Part of a small language model's weights.
Size: MLP 256 SwiGLU, vocabulary 2048, 3.01M parameters.
Architecture: no biases in attention or MLP, untied embeddings, local attention windows, gated attention, capped logits.
Training: a variant of Adam for these matrices, 129M tokens, 7287 steps.
Each number is 128 + 24 x the weight over its row's rms, rounded and kept within 0 to 255. Layers, rows and columns count from 0. Numbers have three digits each. The size before them is the row's rms in percent of the matrix's.

# layer 10 MLP up, 256x96, rms 0.14, rows 106-173, columns 0-95
106:106142138110116112137108133157146130136154084134114135116081134127145140161137127122122115115154113115130120103117097166149098144121167179105101157163139128105119133188136180074102095099132140131138166115136153099165148130141111083153117140120112110163085122168084124096109156138116132149
104:168120089139124104146139149077123125118137133152119184151143113154151119132123102070130106153148116094110179159132113099121131126096111149146111147150089142130145075154133121112104162120125132108153107138119109150119140182141107128134141166123076097178136147137133083141089139132107130117
105:078133122125109090126131142134156114109132175125157137139084125145169106128148151134141115108069098176112142199149131148066164114138082142127098104127100114118125136175108129099118119117109089127112104112132159112143156159159135129102118126150135102107147130104140097108143118128136125110
095:125157129160141137122095137134109139112152094158114122151121155136099177110170171125149144107137160129150100125142136122155109165099131180130112130112112147132151147174081126099119115139159134141088136140087108124111149084167139114140117124151146122102146066127124080132116162163103091123
098:112082169112174094116138137153139162133117115074104120140091125127120113118089133114119114123116128115148151106125148130154144128124176161135126099087098150132085103069151153124158133158134126124130110096113157126153152179086106128125090159150157124107165092100129152112147117128129129159
104:127132108126159114101126116135139121096112118126137127133181127155093105119154171072142117111101139102136107108073075091156151108178142134162098153141112122120155146149132109126108189158129149117187123159106149124130157103116117141114120151140123134122090173112137129119110162131127137160
105:140128125109122078121141112144109128148192156116114140140171197132104121109142142084116140107164128136187127140124161145135092162118175136113150097097150108130157148146118156116154130112100153116153137114110117115125151104127107140119104147110173143174093096155117097116095140119115124116
099:164150124132111136125143136145152103099118099170162133121120143116104094121112130183138126124072140120124147137171150076142144128147105086126154113092138168135139103154082130122142092156109174147141087115128149143130130094125130136121164114121081135157117105124118132107118130139082074165
109:099133121115185128114135123110117136141126143095102120148135104133144145164103158165114090148147160123138107126114111158094083161124116099146140144148140158138113130168122147143133135140122176136121137153117077166119128145118077099148103141168178178103115104087103115158122130141144087150
098:147123140169139147162088133123123076137120141135133122096109150107171152060174126120141130117133065159142153117124079157117141146126126142131107168132113162121133122117120115119153131154142166127142074120104107097126129148155180134143154123105132159132144123079091150148131131104132149151
097:133118110121136137149133139118148165129130106110140143112154135105120140145125116171101142167149117104148126188158101156137118109116157133152141126183113126086125124200132137177085140154094145116129105107106131100136125140130114123096135157081122112083160117135129123102161119066140124167
101:126089093120157129150121148109114118180148115130093158129098178108127128154150165165166117127164121120147130083146107120140096129142141082124085106154128125144178133155153143163151139118108117136132122133100159116150107149121141147072121152108136152151126133145114135188120161096125087135
093:151118128139109136107111104111165140129138185172145128149161113118097122109110148101096143093148169100151127157157192119154154112122100122110107165079142153116091145118119161171129151152125119118119162193151157100141144129134129119113139127134113164139131111115146113157100113158147123112
095:154132123111110187164132116135147089110104121134144125150130122143147154163144097133086132135128104167132118111160150158121107160150111158190176122110175130162125152099128109113143137123120119099149157103143178153125127119110185124102143132119096136168133151133128120104176104144113137093
099:111150129127112125105125136143143160162126143141087164094140145071143116128098127139114161151171120128138092093154124070156125167101123107100141152131123109107155111121111178160169084142140140106114150121138123125143142122107100145120143141138095097065125161163157108164115120156128144114
097:137148145143132129124139132131074091117155156112134140107134124117169131165102103097166125122138143157122082103126113117142147143148137124127139096111100149092079146153142135118139136099127138146161165125219116126086148133103118132108105153121134101100156065133128099146092129115129102146
104:169133090131113152113118118104214123125124126178102142180118151115161139080136136105133076150135124139124098135104090108119119130117133129150137084139161119117105104134119186097111144138132117137130140151116124119158148111111125103099084134104122097127109138167134097125096162109151142116
094:135142164138116141103105168140128112148126152117147123135113108152141102129134110142155119107121130149107107168139102135146127130095098115122116149069133144150101172099069102150117082155147138128144125154163135175149084114151149117112128121158129148164153091167087100149084129156118087111
095:123144154147108151106136069123107081142110113151158138124107139181116097121143176107124174149118129165093130157140140106153126138104072111127126155135141148164163113124122157147127153106168132109110111157105123106123157116118174162151131156123124112130125142087161154124125155147131078155
099:085105100132155162178118110180130147153099135129131116131115098121131150152162119115136085130140158126135117065111114147166121130126135137145088151106151096142096122100172116119113154125138166129111120128093126142115108109137110192125159126131114136138135091142121105092144082097160166107
097:112108114119140127139115079143142127120099138129116141110116142120151116138118149154132167126118129112115122113115157126120101140124204139088163147140127157139174124116082150114122153140138145130097192083143069102144136074117134131139087155133154072113111174090143106134119121133119124124
095:148102116148163160127143093146143123107124140116147101143133133125109122143145125116123112109211127123157145139101131173116149123069135132121173130107084135148140135123104125125122126098136175141145109116110138106084135113159111122152151068087131096137130170145150152116162141103144159175
095:121128091120134116113171101100128126091140101124131141120143102130126103117119130126143162135148141148119136092167109103109125124082137163125148100108174131120116151093134125163106158105083095135115116114128100136173171091113143103159167067089099129150135077117120160162123107129113161144
099:133060155147156089144176127138130109125180120139171126115119111123128104107139078145138143108117161145111115150114149126116117119120121118129150164156130128111131098114153130170098118141140141108151129154164091177104163124143119134093165131181138134160100130136122066174125143114125128136
104:137120170112138143156140142128094102119106107153116117137173106128106120161134125137083116131120194092114144065122121069138098111102172107113092115145115157126124119087088131101150166155127143151123124161145098142126113119121136125152134153127117128062081132134116141134153124124129107149
093:143101144145130097142149169131186077150142137156105123123131153158120120113099140134155105143137129133160107173096146107111185108118132124112135116128079105125136140089159113176167119106125084170152147173137127131117134107109137161110159123088139148126103149114094143108127108140100100148
095:142130111121133154124103134125150080125140134126155103124139127096141143115120086147122150146152070080096110116132154093118103147078112129106118135134106098101122136159135131123145129162133166141136155107086112145124139132152134094097127113175136103107126090192098134171175126176127143149
098:107136105114116118119176175118134101112127130181106117147139102118126122147130119100143098136137139091148133122147096144118193149130120103102133151123106148119131143107162118136105143140153094086137109150069151104140144157126109094187107130145122109147125120093125160148121178150109089081
093:140169121110169175102124111160140119087135142160128135157115138125121094159151142117145090141141121159100125106127168176116143150113167153128155105138177145131122155143148143111131134163126130161153148133086124119125094119134102149167121124122143154179143124102174132141080152100088157136
092:130088140148139181125122201124066101121096164145122155158164147146118145117154125131108140124150130128142117130097141126119123164141083101155120118095172125151105096137139157170116127106158164116087106102104142121130140123158126128111144098167119144120115145101132112142171130169135108113
112:135177115136089116109123120088116105121173128087121149144130166114118134112108155114076169112141144177144120159165116124143124164154123128154148095107150116115071150137143093165125131149127092157193123150122124163120120118135134153093146117138108136122111150100109103117119117119074141114
093:159143152131121101097107136117133059097070154128133133091116177128136132071131112088133145079142120120118115142122136101102095095124109106114124162112126141146149140105102099078161158123117098125124119138123090125165179152130107134121109152175153077120127119124120128136132128146136119130
100:157142128121127097121132132144086115133111122132136179100109113159154120123104114137147155118175104144148169086137134119164103124135104126130131129133077174178155120156135126121121107120152106115115097146126119121196130101138126086182154104143146117133072145150121111142118089174136117114
105:163107164145172091112113148146148138121140143132149084125180101154150111115146133125085125117149143137120124118140165123119179155149164135149111137108131091125133126136111120101123155153169110084126160145126087155158131100080107177151105112139141139153118099143107157078136158108156118131
105:155128113123106094135152128095137102153137148100141127129105105138128095084113117076098086140163109133110174159112049114107148110119144141132117140142112140111121077139112120189134170134142126105159134078123107127133116145145122152148166130105104115149160127110113112136107121105122107170
102:147107077128104120165128067120162110142148120146113148106114114114057097141127116155083116090113100128170152121120090169081122111146109114096112136113126115113128101162132131119109135111158079147098128119129140126119137119147137120144132166172131151143123144097173155114153103139106149135
098:133104145111151099126135142131149122147136137116100147104121134182163130086132098182107123120108132158127113127097148146118119138163088108144164128157075128109108060132149168147125122100167137184127144137114157135153134179109130099119139128160137115150138123096095126123113173132135167114
110:111155122143152133125120139134093091148074114129142113117124094139148135168108143148150133118140143118127099158108138126129136144106157149128112104080111149116212130155126089141142075125158104120146148104135131116168120143157098148091141117099121107180137157126138123138119110078127160080
094:108170129114107097137181138165160104131170129114117138099159074142167111093168156137110141088151141089122109094111174155111145167087119116172148129125098091140123156152162111144145134138135109088134150143123123124142106129141112131162104117109128156141117120133124102156120152149149164116
089:166172161123105135124147144176124112163132100120142116153158134151140161101121110101135120094124147127156150130113128140110075140120108101120112136167135100083128108127080150153141115168117128167119090119111183136129147120096161116117131124141168103177128138204118132127117141134125150141
106:114143106133109118118111141152151110134097110139096173095164076132134127135171146079111147096143126106079140122097127155112134097142143128158138144097122147132094128124138148051142123132138121151090133113134152142120141152132121125142111143119106117111121198118142128159201123116141139165
103:121141091125110134153132153134147128085110146142132121103145096129108124127093171110078130149127150106087127115122122121121167109088159144132159154121162137101157154084128147143145131131127136118147145159142124130112158183140092091115101103169099185143136138140120097145101113129089148187
097:127122099158089140142147090102139133141171120111118113121139138123127091136130128098115147137098136168159138146085092096215116130120109111111131078158106118122112102145124132106117157099095133152181143126135129116161120121135122136093121158146141167127096175154156141150136155138139096153
106:113129110141137141142135153117120071122123132132122139121113123111121185115150120091140124140120146168151143122167179095106118119095105078154110138123118164149131108145143098102087147097128161124131126137096153161108111121202107095093127133123124116119129116139088078101102130105124075131
105:098126139135113154106102145154097130154181129124134086118149108091080138112162129136116137154157170101152106115134124135097131141156125166159096147133124095130127115120113152105103162147168125121087154109140177130118108114131141133217133116106116141116097126157095096144114125098119143141
091:108125112116144112117166125134129148146104164107127119098132135153139095138158131122114143139111132060167142111143149135099174127181113098131143091104128122134139146134129139099135109139166097140143122168138146131098138148091125131175176160151164104099126155114177115112157109143165155080
102:144138107132142131118161116108119148139165134118138133119106122107140091078149146128144137089084175167108142118156178147137153124154174082151130146123160116126187113130106119129102105127121173144110095124135105120168118138091105136128162101133121123136137113126173169196148128130135110116
095:132129111100118118086168115143116184070108080097138165150132136129125131101138133118176127139117089134140126139142125103093111152095138162156125157123115138132082121124121085138153151114120134111107181131114129137131117149145148117147145119128055136089167141170133153164124144118126145157
101:105111153122111141141125121161114138083154086159122125135103136169107109164165091146104110142111136117089111107122147113098137152148102142174122166115092128162139124127159140108097174107131168136136182123146148143158145097122160141176098160120167136155134121118122150119111173154125139146
099:144095073125100118142107112134123165138139110107111141143141156095158144101170118138121093100131138124140097105094128134149128077118135121127114067167178104135145151104124156127108154103124140150125165155138142108108086118119140143075151149141141166101157110163103100140112153163151147126
099:113158125129133148100163085120139091124115080137114089162146142141114146139086135145166159132106109060131112108120117138131163178130147092143100121153084066135148115163118133154104144130117125110132134144125122121154120117113132131152139131091136134123094135148087148197113132141133154107
106:126141087126129164134127144132170147095106074139113115167110145180097140120159140127123142194114121124112102177158125141132117155159102112147104169142143162126134118169144063126109133165138132149093132129116129108111110124127122131127127099150104159154128116104140104106115160144118111183
103:133132145141127124141113028141100168123167112120176143136105125121146137102157109134130149105121113118107167110151154139157117132151090108105118137162154130132106148170161087151129112119135117123127103101121100114145136129110130087160101118143111147070122113106146177108142163133105116106
100:159145121106141123129113109104112095109126147133147141139169133137098081143133127161140099130118161103146139102108105130121094107116121116111090120157122132163095122154102073199156125153134108139166114112108117117123125164145100152126113135166143126130142086095128153180186102121130162158
103:134118120138092139174147129146125132113117123130136124106133137141130112146139151128147104134151117100093181116146119067144175074096106140170148190109134112132120120074144151127110165140119127146099090129133149120132114134128159125118135118099159136149118141141068126181138100141076101141
097:092131106135131141160122175103138087105145135102156089130086155105130171154140120135143128136155157121174124094140108155178152131134133117086105103126130088148131123124115155161071100123124107155146140114131084153136151119145163157092146099118155117126092173148125106147140122138157107112
100:164099147145135157157099146124149143142130132127089147132133124127133150098140130092139132139126099180134141155133103080117134116150113152151128146080106126170147118152145098149114127136136123158133122107113135153134169112143093171059129118168139157091199108111140128091121124149098153111
100:106114116111132111144121140152125114121147147112125090124187134126065119104116070159083177144118126132182166112156156111132174123140126132143132148128158155161128135131118123132115159167145167151128108158111117119122141146144105148090088144135134123123140075170107128155095115113108135148
095:136167108111132125144154126166138101151152128133102159143097119103135129095133116139142161131128103132099120149103122162156098121157145140134142171096126064158112106110122089104150103181133130153118124111131130114101109159145099161115092092133155173126182117142134175087113137106164125141
098:142061111139151128137098100129127149116148099120113129122103118126125151099132110110106160141122133103133129128154136105116102142138081131110102146109186092145159122127107149110120184088121164157133115115123127067118166178156127097147135107129125083154128132140180152142137137164125168125
103:078166111126104126125128126152079088115087144081138153131116149131094099121144130164085109113113133096114141161110124133162112165091082118172119117113153171129108118149149119104134135147135138131147096109101110136132123150112142120153139099145125156129131072064144135135112118165102111109
103:112094120106111145144122125129113159074090049124146087146106095120116137118115146147081082123154131127146149136119109118166111119143165154139114102108113121137132150109160161119113121121145131119112063092108113168141099117155101088110131134129149115098122108137127120078108163130144108128
104:150137177123151115093119112143140101112128121146162145168130152087142087103113128135099147113133127143072154138115148101149129073089121126082142119112137135093168133151112180089120108086108144112116175128135165120157094095134116154130120115130102138111159107152101101134140106143111157120
103:151146140151128115147101150102131126122124136071132108143103144086079118132121156091140103118118126136089151142094124172168175091119116126158121098103171108127103151101131119187117196099099130136165131126151111145131121127142123137126132093146109144140151122112115130077157135117144142168
101:126124082084119139127161110118158156120082148096126144113121134113081133118162089119154123101135174157128118119086112090115115121106129140143149153104116142096113093139136151126105142132107109148104117182120103154117111149162134120098093125117141149143142166130110135153152123153207091118
106:127124110123137159130134186140089149108122125121126120118111130154179136148056107156108119105130093178155137110114132124094134108130134128184133138130096118167105129113129138090097174131151156137138131128127140128157140166138125125154078123094168147152165131108165118122129104099160091143
099:146100122175161164141146118113131113143149114140153110128133132144154136122098125152227127136103113124131111114124142162147146120089104163131140094149153105102110149115110086121128104155127180122140141097076110121130106134121126132139088137156136127161150132154136138160112123062120142100
114:135158125116130126152114150105132094072148111136103116143143175152093111167107154122122152107134118114142125134102106180127118115118170111185135149148118070124126185142147132122119106116121121098158089160109118101164128117147105145140149175096120138121124107118161137091133133130104174094